{"positions": "learned", "init_std_down": 0.0, "beta1": 0.9, "schedule": "wsd", "batch_tokens": [65536, 131072], "max_steps": 6734}
Each number is 500 + 50 x the weight over its row's rms, rounded and kept within 0 to 999. Layers, rows and columns count from 0. Numbers have three digits each. The size before them is the row's rms in percent of the matrix's.

# layer 7 MLP down (transposed), 1152x192, rms 0.0914, rows 18-158, columns 144-191
080:513577478509499594493539505525493524484441488522487439584529570479555514491495425604508471491471561516503490450533427477518545482502590493441563
121:512551381478571553490435501484518503456501511519570487596565504512470506496501493539620549524475618445513507572445502569518490479513530526500486
088:546586479467552547506503505517479506503416475452496414550521545524548530497556464567525455486498590513457439506558457448513600481537522485477590
084:521611481505536548513536506529476519482411454534509444595498554490554513503478453598540464500502534500496511475473416471517548508484581491466580
155:476505499535495555453530495467559494560500361552456420555396497516488420471546457483520495478513549474642536556546381448480479582496516461513506
068:449551480585518591469488503525480566477460450543383423578565531500561469541512226545573482514484554518586495467511381508518482476419548521455546
122:488514508537490619525480478485483651531480542491495416451500533529562561455454471535570440393492483442541439589511551478440452552430585537517549
112:384495518523506471495545440495493580476493410487549454591574534506611430468519367553548522502524460527548488433586439508514456539466542505438586
125:564474486582505499512534496489468545537524427443502470464468567416644490439552483509496452557507468465474482416528506494537588436469444439457546
081:525541502483474543506541466506504487511492441530453440551564487559631455542538296578502483497540459501482529509492375434607521425495553513485522
069:516558498493550577515503501514481525505441469459472365512530571469601523492543386589501483479527587501518473520532434466520536514501545471432636
073:525579497540630572521511516552475532485399452519508434599547555512557501513594412585523468500461558509500480545516408435559522500537578457431594
046:491499526523556496518488572487486557474469604507453490544364434470510488505595477435430528545514469501498545438529662467438508480396489476423440
109:486501456592507568515492497526481510465475488505521406608575527549586477551528500546535531517465622463444479556544527519498565470510490490451528
062:551601483480465480458538577484498455447509577560474509587650562471455571434575451519554489433434616485544500514493630465506481536479564524472534
101:494544410484486452488557556506493460492484467520503378598551514469482400544490379462468471496485507536552510606506415438588584522509525445484575
120:528570531464555562583542461482507503492470462520487540627462597455540425515512443558448447460537577529495449469532458494512556551508562560489626
062:466571526548476554519511513483549526479414428529481431584530547471567533526540288549459514530486543545520580551494418494458528429468570514426538
085:523558482499502543476525501508462536473454469487496415521520567475556475500525472564502465546486536504473475525538425444544554534517569494467582
091:440556465498461540566572431516503485574476441530461494571538573498614464479425313559528439509547551529564475522523391466528546430583605534452534
091:512532449567507624565518395558487493450471443525453477618534516470545465519478329560555484465538547485548426468535391467551542408556627508494567
090:534582455498541586556521524517480507494455476486494357641506575499554485531550449590529472514522575492469464537601449464492579510513524472468564
107:443474447556544464531436492524502459443476560574528460596597503554473555542556467535510557526460611441450456564472524510527557492522521517488534
143:470529478516501599469525500457528505562470462547467415548444509508490460506527504473521441482511526435591475538575448397469536565491563447474535
094:461485514512487591493517531468531435415496554510501530468436495479403500521471497516429538474473546518467566505497547559490504596427557507520404
079:509569459533548573517527477538466532479417445546485437600537561493586494523523403585544443505510556507504475511550378447538573494518585480480588
111:502579303394538526517513481514412460470489507505442455516523466538494448492486440542417477462485474467572478469517454602579588589546507562503594
121:508539445476593543545432485482499541468480540562532481589628509512523502484506489521572541530480543419486503592504500554541511484469535495472492
054:581501478570521498463492545487499500463532645452517490556472430495505467458484491482517440559448477524554428508410676552471530492403478511457468
090:496575456528500571478533508454529553569456440524478364598444516487549483469540330544504453403535610507602447509547360456510519488460581466476563
109:517518413496539517532418492461506532473506567530530498576579554502458499494502491515571579530438576447507549532470509580490477477490531517441485
108:500521481525473568492503521504487522431473564491495368591463570552537535512538471653481496566474555456410478504555540530495537500471492467467546
063:451484592425531504533508556506494501504539592543454502464493515478460608520547586446470476539448456486518518527518835475515506447478445508460454
142:557474451520547542494545479505529611566463497466494464480412517495550416436523481502520446510526500554485483424598544486458642502527569391438533
166:528525526521464560540494454494554601530501554446508484588476537513531511469402585570466498479520569448599423509520556480524493499543544568529450
180:415469469523496504492522535543505563497514435510505488558430453537449476513651499477391528527476518522577521422543467515461510502414530497505437
138:520542534433477506603586455468507535468443430551485544647444601439508432483539420538521414429472598476525467513576492496460544530514584567475583
096:513548469498508475482425515489566506524456470520459393550544543520450390554417443448532435527497466518531527515592427467514601573473504480489515
159:570529470485544474420501479512538476596514484551501476419421508424461519453439506528543454379486435522547519524487514477530446484522529431513515
076:524559449484491569514543481505498480475438431514486404656551564450523509536561399545547494496487559489551465499534446504513571499526547482499587
115:541577426541569585482501541638497517599490443467524493531500479541484476504457509546488472500517503534484424481495516425528584513532477478529663
098:496547452555571531525469510597532462542595446538517453601499454503505452491521403559527505497538494475514475476498410398587546493479605485445552
093:541525539552550599484491440507456544473435470525475470575553570487570473466495347574585477505521511443675463488498368465563518462484646453499550
083:526600499523545546509546493531482520464445468527476413572492581473577480513514459608533459521493584492495505471566408474533552532505582492479568
084:489572427510542578505494462529502472522408431460513452594551489512590482499540360567522425494478588563561555514524346436553548501472586513456512
152:546487450595479589494487504519472611509452472430507476441494572458581554464465481590619491478490453484490462511514464559518453521441497621503629
053:541513425430469523446507540499501534495509645569472559468467549449471465596465472511443478518481450574481472480523594606488536500471595515446453
076:508484551500542455517496535478330468530535527490422532437481465608519530495473296409506549528475438527430413541492592498517464462557433511615521
101:527560477494524556478473515503480556442443555464511416518461544567556519537535471594530469550456589474454491506550544494501530512488528476491559
111:495519458512513599498533435542442511524511464540469520596483515529580453498432268529584453478528527544612440436497393515459500420484665552552492
077:512596451538518586498506484530488514512453476512459378614521540502582496532540449618466452498521585512452519479599491464500583514514531475430599
102:426545544527542543535487508548557571462522393482625525551523452494418442494482431475477440510527511497504463556494398455474526611486619539514462
099:541603522503424637483533478489501540532405430472395475547589553447545543485473311520451476552565535493544516530498380448521517454491583432450511
100:496551484526494567492506482542476439465472506492489403611508576536592535565507481601483431535533606470410483482574484503459591495497535496459588
073:529511543564642511558551506552467428432483541517489517516475585460396528418502454443523490517484502508564518495482585488472498531418527377468477
052:571550619488491478527468517417502516491514577466520480454415534535456504468440494563516482519430443491419527598448693472517480541458521514439447
115:469506459489459479427558484513494612437577527542493434507558480514596552559523479513487462564450553473499494485565494509529557498493546560503541
075:467557409539462562516580495514476485452458521514498398627583493494594512483555424537468523504448553463561453537534529440554555557515517471496607
115:517407479528505587522493503389467582464477478515503455533504448549518551496579445509532531515389610464447530601505512450538552524486510482525564
094:535521489486545610574532514487476486481470473514507414670509629529579511509580437531459477512539562466483469492570473529505533497523513466485588
091:539573496512558563525539510530478541477440467471484402545491543462577520488493460593503448506527567496477461502586417460497583507531535504478573
044:516640483492414538496564545501556456523447393549436456622573461441549566540517362523452523465464512424555490486488424505541530496489545518430508
082:455567490519515537572440419569482478421467454513467428604535603492581488543485367550469370496473565509580466537491469439547532509504647619514474
114:427502500627458533411500512482530501509500447573552501572501471521456451581456443411498440561515544473458532458512387479561555593415485504481538
174:524442492533498490460426511521514389477458513533528479530510464543423540574593497512488517534466498482550466572549490497525642547504569509496526
084:521562471513555552493537482531463536463421467539492427533594558478545486530515461648526431494484561475499532522508408445520543523515527490490559
080:536598491520465570512555463531491563426480464511466443563585577454551534534485443615521437515478568459493489469585400477536532529518567467451554
079:533602463508537574525540484526487528482412466524474423553534572487525485520478428597557432493525586512515480481510401470521566494508577499483581
117:475548465569581532525516494646517531599495450485549561513459447520508451484502495547482474518519488481539422439515506385531570520498508503492627
100:449496390530444521534512550585508531460463447525529498528555516452507506554478448431497502439443519533540490469488394498505488609435434570488458
078:488578481512502605515502421474477537463412466552474432628528564543581455486504373598526443432508576511573446447537472489539582475500537511444562
068:510605453519493633475498465495497527549440476548484396621527531472513539537561365570527477452493541481521471524525470504512529498522544510421638
067:500490529500512528482458527528513490474598559581462528531444571493470463506450488447614538425427525496534482500439683489487537506437534497518358
113:536564431428442541446419498525570520614453468515541433512510504459501472597420456511594454475505511501579490543547415476503517538470470465464592
092:552601490529528503521506528504469518489456516521506461549554570532567509493558470625559439456499574477536478529530463461526518522470614489494597
083:537588471528504545500531514528480564415433476559477488581576591497544522495490487582540472514497538485474489454543379488513576529506549470504565
077:476615483546509595505503443535486506454458453532473376598524518475595487534523395573534439472545559496450449519585402475546601526535550521465562
073:663548466470529511581486478488514526467512532506514459562514515505549551501477507610517516507466390515467596558625539535548531549491508466435575
105:500503451558535495526499475560498471478495560565523418594540503551491539571601466548467507474484589439485421522499488484515625518515577499463561
089:537579486513534542474513498530485518440449492475491425520466559508577497495518471597520472541505560494454518491542463472523549536516577466462547
081:489562470563499559511562474495486453465477535535497398636545542472545479488543431536531480475453569482565488581539484444512552541514552442486611
083:553602449508504540542548521526471482477439502493480416617493568491592543533542466647503446500514583477497453518547448456485552511516557461469571
143:507476489440496456493410496575571506515586451458489506425518510408463519502523536551541518524528509502472479597526518461458502543401569505434467
102:484589504564511520452472525576534580566494378535539529649503510467558465580454307506480473552506504464484501498511315461474545516412589505477487
090:551509501520467610544569512493476459508478505491505355605525593523481548497585450569548440472480569441525444571528488413483530523486465449429592
094:536560448499590602514496512524483491477427510463503388665483619492529473524529463565544510533480587460525496504520473497485509503501518483470507
053:490528509442548550529513506578449408574469488377471517604501511400587483584558447503487499440584540477538508552632598413584588571468548565488490
101:474481493542500513500479480537467543418522504519492422508574504597529565480555461510575441466527584481516476495528467478510584580464517494546570
080:480571456543519600569563475512517479497472507505469436617527546505553497527491453575433474457457616494437441519575503469549600506496545479458565
095:534643469508505550539534531514476550405451515507497454550529570516570563477480486566524410514498542443485452492563472463495552538526568493494558
099:513500508583490436576519525509476408465602590473482537414455477488473499604526487454541533591490545536504478497447562491506476439565459581487506
089:531617557499544629497534551513517547530461433519419501552536551424621487530492214588526512505545553523581521436500357495499527430517613487422534
129:574434570450393582483504478417541478553531472564516561517580567471537466583549500520544614494499474512527539524557461464473457489526504527505426
125:491541434490533564537475517488497487439465563497519417616454574528501511526542486570484534520486586446450501535484536556476514473533514496466518
044:515637510510476621440553496487492497516430464516458472592575559485512536545492383549546500482454524517570465472513426481553503458469589483440566
066:445561412598475599410479449466491519468474510451533475600437496444578396547478425483571489452529464475558517482499499531542530483505544516468502
104:522552502510518626577551460486537511516456440540459539608501649466546444479580401584479450464555584551515487511524449489467566483501587534470638
080:486496505540519572499526483505494484479483434595473446593572585535515468522444331511563393508558551521638529498495396462463530531525631547488562
082:478576458530467507517571524548435440488460499537497417610566516439532502479516417507518541495498517487481447490542434510543571520501507461509617
087:550547418526524587490494512493478557502401499498501442596474610487611487427492421636576508482476513537553503484564481465524563504489554528471615
077:507601475606446527458465510484559529538437499455496519517595550490605468609458431473462459539485514546519541634651497388540601534496488568461506
085:548617494505522552513530487524461524441442471537482437562508554503571512527506450582528439535491552486501495458538432455519576529515579500454556
083:506582435451489490475509487510516484515481430535468374633511510480544472588513335576465479476499510472506481499565421478536570515554602502484536
095:525612478524484571489539529529491563483458533485495431540488556503583548496494459612502439535480536468480506466554498473493539528490600456484570
153:495479484470523416505417484461485519507563482459529513563517516451465512530624445510478542477496558475496469609494469495513517514525411560516502
091:547642459494495548525525495516485521447443505516501426546472584486545503498476488599548435552502561491493502481529451457509546535488587459485542
103:514507602540512500514522496544516449548551398510495475548524591431487449526452274553566494557580515531538577442451348526502511454459518515510542
094:463510482541538485477524418482494492562514425520550468566507474514531424516486299471552418528524554586595549525534404426549513527424534562549494
116:479510524442436571523515451491509465521567491490504613470499498528567468479515507582415393479416513478573524537614557495602495502485524431541435
081:538602504533551561536510480520473566441422465501476444540554557448595507508522451616546454514498564481506463489533388440523546515514569483451573
110:564577522480576492438531591469476444523530502519488428571567515523565432460525516510542419495504450537505499528469364534449521491509635480483550
082:480564474465557568513559438495463484524454463470454400622473539502574491508502334531549485421535547519566388452533460437593569452488568508493534
110:501532486546603509471463540504502504547495560465512492520505500526428537504639485428436524443493582637478467584482554455498443487533489557470441
133:541512396590490575505502531511484584509443498454522463463501563493587517447484460562620442428527485470551466505469489540519454531473542627501588
102:535497455532593515541476475500492522468470510495522416588527554525552484489460462593563576504467590485501505549507520542532499482480514473437542
150:472503537547518509557427505468524501435595494439521437598542506476471566517498515533520469520527457475442512596579556424550416514465521499481447
104:383555529507495545510489436486509495489484462488466580603582613491543451555455364563447449519560605525576464581538441465493503483579636508475393
171:490548365566556536509531605593497497519515481473520518515519419539536477465502508464500476505446440551508422464490511479480529478575571479476626
122:390473509571481513501478508510442460493544527517449467592601549553616453599545457531434544583568534559532460522614538498522494536487537503427560
096:459538510494431544499495441537483516581467440588469506551525512455537455550480226555514492481579569526618498497476382484503430413549630532477475
096:461523551494529550538565513445536500557525381458524523585551563387518421473469301534553476535601525543528511492522366483476530415491602538429530
051:429628496527451528544453551513518543547443492500435467576520514453523556509521287557451482562492517528495515479529447555480535433408532480414499
064:490587461552479523531571518522462477455466502488487408654520558473572465518541407541461528474456547521538494541549553482513513540533528512441539
082:532576423534569524542546496508493508450418455525499408545524542453593494513526453577521476485483526479512474545530385454561540526486548477479584
098:533539470512507588530520532497484494448471517480498393609514557521577525536512466627480488539526602488425486507583486528482551483485514481451532
113:564537542524575628541514480516511466498463450526523576681510620470526408526551383492510427479552592529521462562554402488473558482518532574483571
135:466552458441558492513451508456512467435486570557562455656500568502482503542553496550537535578552584430443515590464568591515456452517530536505486
078:515555459537508550576539512533474509426467476502485364628556579473552505511562461624504473524524549460497490512609424481497528533521555453455576
089:434501458412525507547476512449545503468484635417608562515438470487508598494472623426495511573507495401484546495494689465531422562465456476489337
077:489528504512481601507469492472566423511471433491466414593455624428528420530525271566536502488546510536564526524490377453498510442461574607470556
093:494575496581511609488464534538523467541486393556505473569583571419630414468549357515476494540602512501545558500569335519489603485463463519443545
086:547569555471495582550518397504483484487458432513462486577572605439656454518508337563494422472488545511513496473480422477513552482495566566440546
106:471487488575384573449568479511468498448410477514481495573522570514497511495575432604438495473484550516458501463511516528493596494557562477468505
099:497526517526536479447468462501541520572452395489582445605432415500459425569463399508509440538533478537546509504476387477524497579468524551509487
059:478536522387454493531573571491542455491576672485532504504469523440521576478515518468489512529448472479499522454485846555466503461503434446484475
066:489482507485441511543502556500481472529456596478552444581499382511548464447541496628469454426515552387527472554506615592427538556449535435426522
125:572519474495600671590525487524541475595486440562482574672519561500518414488508431536561421470573536459520470538544477503480472549482552594504560
062:564433568497479530525484501498526481502611558514476502579521558419504545498536439495457549510573470472544509556606587477528500512419554563433365
067:519568471547510576523563459552490526458447494539490401584624569497568512479521418559529443472478582513534461504530393454521513513543596461458619
084:467525455584397541476499464497496512497449409479506490583600472521534492549543355494512512514479530518521507522552310488501543516456481525473483
089:536616476517520554505518490524496521440418485528502433550501555499576502508507467632541450504496569496471521468556449471518550519517587479477549
# layer 7 MLP up, 1152x192, rms 0.146, rows 19-159, columns 144-191
101:526504522450467479536502485536502478409475617469550410560526529531492502395507499543505427446431474406496488540564598463497488565428491439512526
089:528537507463487527475447447517481493502440597472517441462485449444539507453540477484475430500459524439425407508519612489527521579481573461473577
094:513570520489474503494497477535456510454433601527522450551523505466567493490465492539489448560480487447460447451537576468552510576455572463478586
080:435573468473489478559456407510473522436491641463508447563534514512503587407500495465463449495464534405422453439498664501518492568482493515564491
083:457505507435470514448487425459456511411424633498528428521526534482433518446475479570477405460462510427413416537544657455518509573467500463495567
101:430498471515478514529433379469510500475478622546503391546485496465464518462562508517512430445442518434441390547523587483441431599404543426501542
097:501506449497488465536552408451477493415439588601529463531522489544507447523468518523506446511424474475504407552461636468547425557506422445518505
157:488471483454481421574488468451498436510409524478553483453483472562447525499476507455554450570491533384505526558500553542501530630517535501604497
079:511503478492496527498491419536456483500422628449507420496497551504535586433493495523465391569487481420436425509632657486524522542493521450489588
083:524519486463434518461474460518476492472406610490502402446528498486539542464537487516483453470464538438418439492538628474542565613473502408466587
089:502514498466471517501503440536448513459407608517505439511553507472556506462551485587495414504424509427444415494580615467517556578467549462467577
084:544462534473409458469511449473518459500521519507526492441608575477491469470418496541574499498495477466504462574440503450507491531574469517488527
106:580508504449498577480516475532479535452373566474500478451449546519553504438540515501520443466425513423505493504593609517448484536468469461499533
107:481522497465458509485457409475508529444451568526523439496572557493410535423532505517509423438421578390493445502503567490529543569473580418485493
097:535524417491451435527455455572473518484457623479485432502544492506458522458466493500501469490419555452407378544557596525496548591512540429481571
101:523572492414492505466502461526457473517440558517513479480511524502502530529455486513470484524485509473522402465547588434550595584498493442484561
080:533519489398478496464466441506446505461425647482501453491507538474506540478482495550463449494452488406414434501578672481529529551462504434503542
100:523528513459472516478473430553470490441429605469502398495556486467573499491497497525470431530449532456457454528556562455544523567481580409460561
072:547453521434497540471479496469448451495476654408485461477500473519466547424486485564474459470463511481465402489506669449552555578498496507530578
088:451530460496510551525451480493460502462452620424505468534525517486466541497495492487508431481446548448440396515530607505516525575449571459524568
092:531587460458492557485467468508459529527408595491495410494528483466534513491495486513431436508452534474432428522599604481514542580470550467470587
109:562526535451463447502527494492511533462427612440520467552498541531519492416539502542530415533391515404458466497547573447449484532448466449512508
090:432523481466478504477437425508476575428512628499510402525528515452527562479540499522410397500419528397394455479542632501519532618468509494509480
125:507480478490478431582501439582487536381563547533501568559507589467533464429459505451601518478550467466549515395541526436520523447522432460493533
087:498540494475450519503484455532473486463414617496481450485525508477565531478517492533450411510460527447458436517564603500537560567455562453479590
117:539576493466498526497481449545486486526464575479514412506558506440491542445538517465512465488497478445466433496534581526536583580497475415462512
109:565519468449492513487487456550477506426426579504513404523548505513583502447507504500506416490415459380433482504581589465528513553459484420497532
104:420488553451428461592451509553493527488509492579539533506539562511496543496546498460467463564519544419544511533536511520521484512527571525475502
077:512548459458488465573450438448436458502428599473538401509497571510568547417508495506470375535488542437448417485556689517542530557527485502520546
104:581532489412469516541503472497487516430446598491503395499495515504509504409518506512487437488421470386469449505549601485488477552453468438511509
107:547566464426445588426445489536482513477432603494491439427467548496595512474472501535473461494438546456459499503621572493473474539469533432469540
073:575451594451492497524483464397409490348514560506460441453512562518412518480434466509489502485530469472552481569563552481477451526436511436494508
131:528473466519465511512524451464493435498533574378513485530489484485478478448578511474510442545425521492448508472507563468516504547492504432551561
116:520516416458439526526548395534467462477469584544518419476537523507530471424523527475533484491528488418494475582580608438478490557437465453541499
125:588495540437476464507481463407498444491473515486528504400563552465469499459348487513604466500505487478443467561405505473534475487571453477472527
108:443542440464480506478471384519444499449456616425501436543547475528482552534465502523450460546515550475504351480503590510474499563451428433508547
088:507555448511418472503492467530464481485481637453505383512522525465487483408556521500465454518426471413409460527510620537471511534457483446458593
140:582586552420536517525499521522504483481482587460521427491412531541487468519540509475471438441368539498491508544602556465473406529447534432536573
091:547525435456446499477488475513465488486413601492522424488556491445547533492511486508490409504491538439434401477555611499535589595479541414504570
115:526476486511501536495517395520477555551501572515528468506563520481535537445495513516488449496457462450525506546521591509560548561485502501502529
086:516536503509479584505517397561480445500501631564501444504521535486534519478476504497531469511459501444439411524573629464526600560483502469500571
085:499521462496490500455491490428450482466441627499500466518571502499532562494526480524457428528428489467470387536481611477467537598452596510527529
094:529544496467472517494506440519474491458424591503499422495510477482596493475485475534452434514426527459448460486615577458518529596447574458468585
075:493495539465463494524494457538481465503452638510509431507589565462483548463477508605496492528445511431477457523494693420515558570457478450510537
105:478501458455489538487465426453474472445469563539497476558438500444518495508561493469490449475374521467456460539548604534459558613464561465520558
113:432506477437482526584456441531531525509552534532569493461474621557502460379547517501513465571455512421560502601561552456543475525516546470555543
067:558557488463503552450527498497629487447378529531576471490464588493532547489461584593468462548493505467474446487512568544520509507489518482371560
106:569512479448422520489443458556492514438435589516491489429484519497586498491501504493503449485418536451478474506601582480512480525460532444491553
080:485515512476522468492441496540455434419479639485487457530548493487516528404493477516515408569493509456426421582546657490566495595461441435566521
087:543567431447438558476441452537481524516391604517481456499523540492543520472492494521432450500483575461424489476598634496491560577489529459447578
079:423543522519465478518501457467455504414458679454500493480538514500522473432503496481469470488478509492380405573436629505466442557505562508538516
081:497544513458508519506448474510410454521445672481517426531493535501484581458490475487511425478506508435497429513579634447498517576483561435527568
095:543556472486513591465480445540492511532402588545491476454461554454562537491468497505434468563448523463473479498593609509491526606450569513458599
116:463542538537446532596538477492491544516525498579550508550468541538489503502565511595431518483490566470510516572514521523486516526379529518547569
103:439513439523477499447627535536484532460535527495501476449599474482532490494498500414494547461461533498554484300540512553358506485486572446459494
108:547489497493401483513454446552490488439492575485487474513509520480580530450539495458446419555422469400433487513528578502481537562472562445447543
092:507565451416458512493445458520471555480393618452515428486535523486547524456504509546466445493438560405436403502570604505505532607463500465436544
116:506496463508470417523466437521496452454461591470536421513573525584476513435487528525494338588459560454460376493487579409547575522482485514487538
092:555557478456472482474473417528463475479411586506508416481510520479560525525488511502416440501474499453472378467602603457555534622480499456448583
097:538528468496483554524488473530463503487440586483475443463507498437558495456493489515445467527463483473426468480580573501509532579487561463478618
090:478497457505456528505471430504461506492420606506501456521515512477548545432490494522441465489385498411429474480537627494533555610492492419461549
086:479493475443412516479463464544447512489467636520501422558576529467566498465519492501464430504419530454443434520507631456499539594441487431516481
084:506499566495493433427563428471460465380486658473486469500463516551559485466496484510551452457529530433448526562477630517510515534484579526522561
107:503564476486442462534505457481497547500488603397521403566497563503529518420540515607502457521461474401468422519575599380448529564473459480523499
103:530498503501473524483530407521459521442451578493483433516567554469586488506510498550496444548449521416447468506555570438527548588472522452494523
094:515541474465405557462483424505437520402437598529491444522541527449545521449481483551460456528448525436440493494560588469529516575485533418467560
093:525537484447484520471475441524472510464427615495497462524523512480553521459499481522463446496461529450437437495536589452524525589474560490493557
115:507495491513490536522517380550489549543493568520526462500547515467541481450464501554499436532438476449475521540545595514567526575497474469482585
086:496594530497464465486493471483479513444469629440495459583528500484491468405468534595492481440513481438423494597504609501424484554447534466529591
083:526569471440462530460465461520467517475415603512523457542539590509548533504494489515461455539444553441494406489512651485540520592456504497468553
077:522527513455440526440475454495464538463391619506522456497516508473500528511479520577461476509459545403475448531541657523518531567453521452441551
123:485533531486587437512572479548491491606566522506503484547521538552498471491532474478605511482521429508585523494536530460466542467412406416491484
095:453456485505501560471557453465507541398485640423499468523441476517509569503505501446553486494513451425490481530512579531464532520511583511456527
101:571522505501441520466506429520477527497416604535511472472508529468563526466500500581523445557422536430469491495538573448525529535453557448489587
103:520522476474429505478498449527479522433405580514480463527584526459543508451473505553455429526450507424445437455539570478517534579459541428502591
086:505551482468452547474449454524481502515426590534466466533507526452553500484516502507450461502466527472423401492554636478511576596465558473439591
108:628526446448420525542467403537503508434463549488530519490530545481514493537512518575498484541440507450494471472590584491546511586524500440491521
099:559519489429477465460512489509493508427422605423497479567467548490522535426548503537530448518421521431454427519554602441446497560452487437478488
099:557539489466438543496463437551476486403462588488501440486490479472566487506486492510476471528441518452427496473565566486510499564475583409480554
106:537569452400454483439443412508461526451406592482507436525567525476520505458455498560493429476451569415418382514542580481510529559473536452467570
094:550565467455464532471482446545459518513389624514498459486501494426559514492483501547456423502448543437445454499588591474500511582487553457460560
153:516512403380487464521446493575506462493484547483520485376562508620534537513536515425508472474528570481504526493528545481476507566456574487518502
068:437481485472509430529564472415464463392460705452490427481462534558519582438446505535552395507513456394419446574469668517514503547469527471510523
097:581523503501425498449510449504474548482458590493492396491484472438496575467493536562453431464394533418488357550552610485458501563450560464446531
092:520562461465501558507512485516466543437431611500500444502517488450550536505508498512445460481427523411474468528623598537514492556423523444506519
088:512550464471449496559481432525464520520390604464503436541500505412535500478523495574474499546486560429431411526539624469546512621471481442452587
110:569551504450470505446506451449491486514461593435529477447482580486555466492560500484517486513404481431459467452561568452531545519490449495553574
089:526589525463455564529487431514484553534406605481491470506507573466561479423535505558463477511427557450491471477602614478537553538457483421449544
102:548552508459420543484487474514498521451426599500497482493532489464580509433474494544436455533451491460457478517576576486519551555454541416504575
142:482522441621519526575484496459473513439505522459484486506556554436443459477478501474464411547500585526495459517408534480445481536504443456455443
070:557525506449512542487486494516449471370458695486518472508559545470468553456472490560457434529454478389527433552532685519533534544459530470554510
138:475436469577481438504528377462498569517610565487520445540584447504491495462523528494548505483491504463516451556446546462520468553500517494595468
101:544549509450460561455443510551496502423383578479501479443462527490519512474462494477478494482424511445470484518635596511455489558451526446469556
088:516560497447439487471503441468468513455414617491516441514536521463503536475480484533471426530466508398439445483503623496543573578466517458456563
104:430523433473488526525493459519460550501436611439505429525521511491581540472477488471505434504474527393490456513478593459494537604446480446483519
095:552580505442500473461508396535457472529425612444512442480531536488574536497472479587420499489478504457506432511523593447534565567442472412461574
083:524480405460441473439483452481457509415451661457496463546589510511496510459451486553477446512407520458466410547508622501517478579448554485530517
099:516584476432454503493469443528462504472393598477495450479538487474506510494473509519475467484419544423450398492535587501538586588475527440452553
092:506551415464511536486462458507475508468424600519529458530526533448581522480470492510469422490447517445461429529549618526500567599457566473505549
090:473537456469426452487504418488484494455433625433492453494495496481575510457538508504466460503470559390439448557534640456535526555437473453463573
094:535540485498474543494492441565459506451446596498505445540514495450575481464491483543456466576434493454439468460562591484533529570475553459457571
084:463456474445432509517479459494471473504455637429515437526491537438527497472492483553491406516443492414426431510543633471564585610474514448482551
103:583558449475430532479459446546486526460429582511499482473494538477544522473481499500461451507439514478449504477536578503484515521458592423488575
101:469506401532463480472544391582478524467455585502494485398419458509490487513543495432600398489435492461474386465504596511447580575523553419513531
101:539569469443443518497461447534483506446462598504500458490489512476561505484458497510459426535436543463427484494553559487513522563461556401498559
072:483480481481494491512483507452442507416446721497495467513524510510479568425474478539472449520488468406424453519519671474594474584488476454510555
070:533485490477447466491496384446475492456459664469513414462466540542463521365483469581538474513433494466480478535484688453548456561472469342535513
142:484563477503453470513444525457457537502414508454473396564465447516392588498515497365513579531553534497475412516466506495405523518452514544434542
096:537517519507498542526498438499459523429444580490497441500557491425609516463497484554458467525443488444417483482558589434521554570476573444472587
135:458521458553383548552526358543499511501498540475513456504533544566543500495608510551492513493462542389485506529559554464476543545508465453472555
086:507543493454492492505492439504457472472433605468487475503510525503502575458543477487476461519466526477474370519548635442507533574464469466492553
095:485443482430442497547538466498501494493516500520500496462492461457542475451395506542580471519490371428501492398545498540540552499506441481490568
100:456581439424471457455477449446509458475479585527523491513470502458532523439470498498481452477425520477459434493540606526463533588481523480522582
108:569502478482454492492453478535476480411387590499525419459523502518552477475481503507544463484408495441458462491611579435487453537457505405500559
101:536534485444378493541485496564471557449427579510503472530593504452468506463540527491470413483454590464455486517575625508497473573465562405504519
089:485468469463490506462473407485475515410480636436533430507521469540468507429477501536558393494419553422455519506536649498475524524474580423502512
125:546483459575453500543484422524493535544527578471510483490631508468506522427462511561519439502414477474515498543515591501550550559515526500519537
116:512509547461447560540515456515502496492400563481518446585536538489586487386551528547509460492512520386493469472528583439554485564459410389491499
070:519521523404496484498435436521455479476467665458530417488505520496449584413465482535479422495513532414498417450528723494506491571492523429504554
075:536469461406524528512493457467424473490461654460506421509548581536478526434455487504476493532464508426485408503589694432543498573463393453501511
083:496501464464493531492511397530445514486415648497493366521517543479508531463460490558423445507449485411414500511546650484490538586494442449473522
094:503549470452456498499494404498474529447398601496485428495513535485537557492501485554491477519444557422409424493575610490507490623459481492471536
103:513543458440468524532473419545454519431430599520483426476538504491569525486491498531460392501422521436423436479568575475562554577489524426502562
100:562509489439462570448467472537491500479394595503483431426478491483597537510443497494452457496440513458468482488612589498487506586453567438473559
088:544549453449538471483518406497472475489495620478500478500531574528544532530452500566452473500485527448471428495519639446516539543454503458511542
101:523493479450470536506474514560494498414446624460518515535529532503538497415487505507528475475522501422505454551614594485493450544423472434492526
097:543565440442454533506507407542473500442391621504470447531567516454503549486476501559446428491435560454429440508592579468501537587468533458461588
087:508502511497425492499511480508458462430482507463489497484528583534595632500568449544382487525441544491427421577531509508536561503509525527466553
075:489499492458460544518498418449458476481447654482523398491498534473484527465455486567447434476491461402499441502521695459546530575461495466477556
071:536485517463488560449587463482429480511476699502479455463503511482485536477468494543480505533488490447450436489548655521601550538477421462548534
075:521557466424443498453462425457463488469459671541518452479473570465560500492453485561468446568442500457494406556523684497524520592451494415526531
110:527524467478440569568473397488484552499358584423490458439473565486517548463518522565469527486465556467492492518556584513501472547466504407450560
069:536458499559474377543488439508416425469514655456506431541509501503492501425491519483553493514484449409430488508449695478515533559454503429538547
076:569543497476496473611519443490435545398484504499460486446561591478478512400474444610485460531520531453426477442537532487520509498521564455534520
098:514465471518496466462423461487502512481347603478497422464489483444562517467469521499546479468454483425472463509451581457478490551431511397443489
097:568588475481466551496526392484452443466514596546519448518644543449511507494480490538460469513501462408475396484558611449557539568443500482493586
090:487531452470413477476544481546493519459416599547513452502598523484517495477566507528500467510444537457390475492596623486523526558450552449509548
094:534554463459461507472450427536474525451416622508493430500584503483506520434493479552459426487414528434454402521526589498511552575487543471472587
083:525474511493421533510511419489463503396445671455498414550522535479514502449466489540488432465506499413428449553511617468503537548480492461524532
096:555566500471435545470498445539486506433436598510475469474481504459620490476495484538475478547437512438442499488566584469505517581457560448491549
142:534608494439573565560467485487484497461363537516555534503494525480611516503573508536549499542463453426525475426511552508533518515400493435504537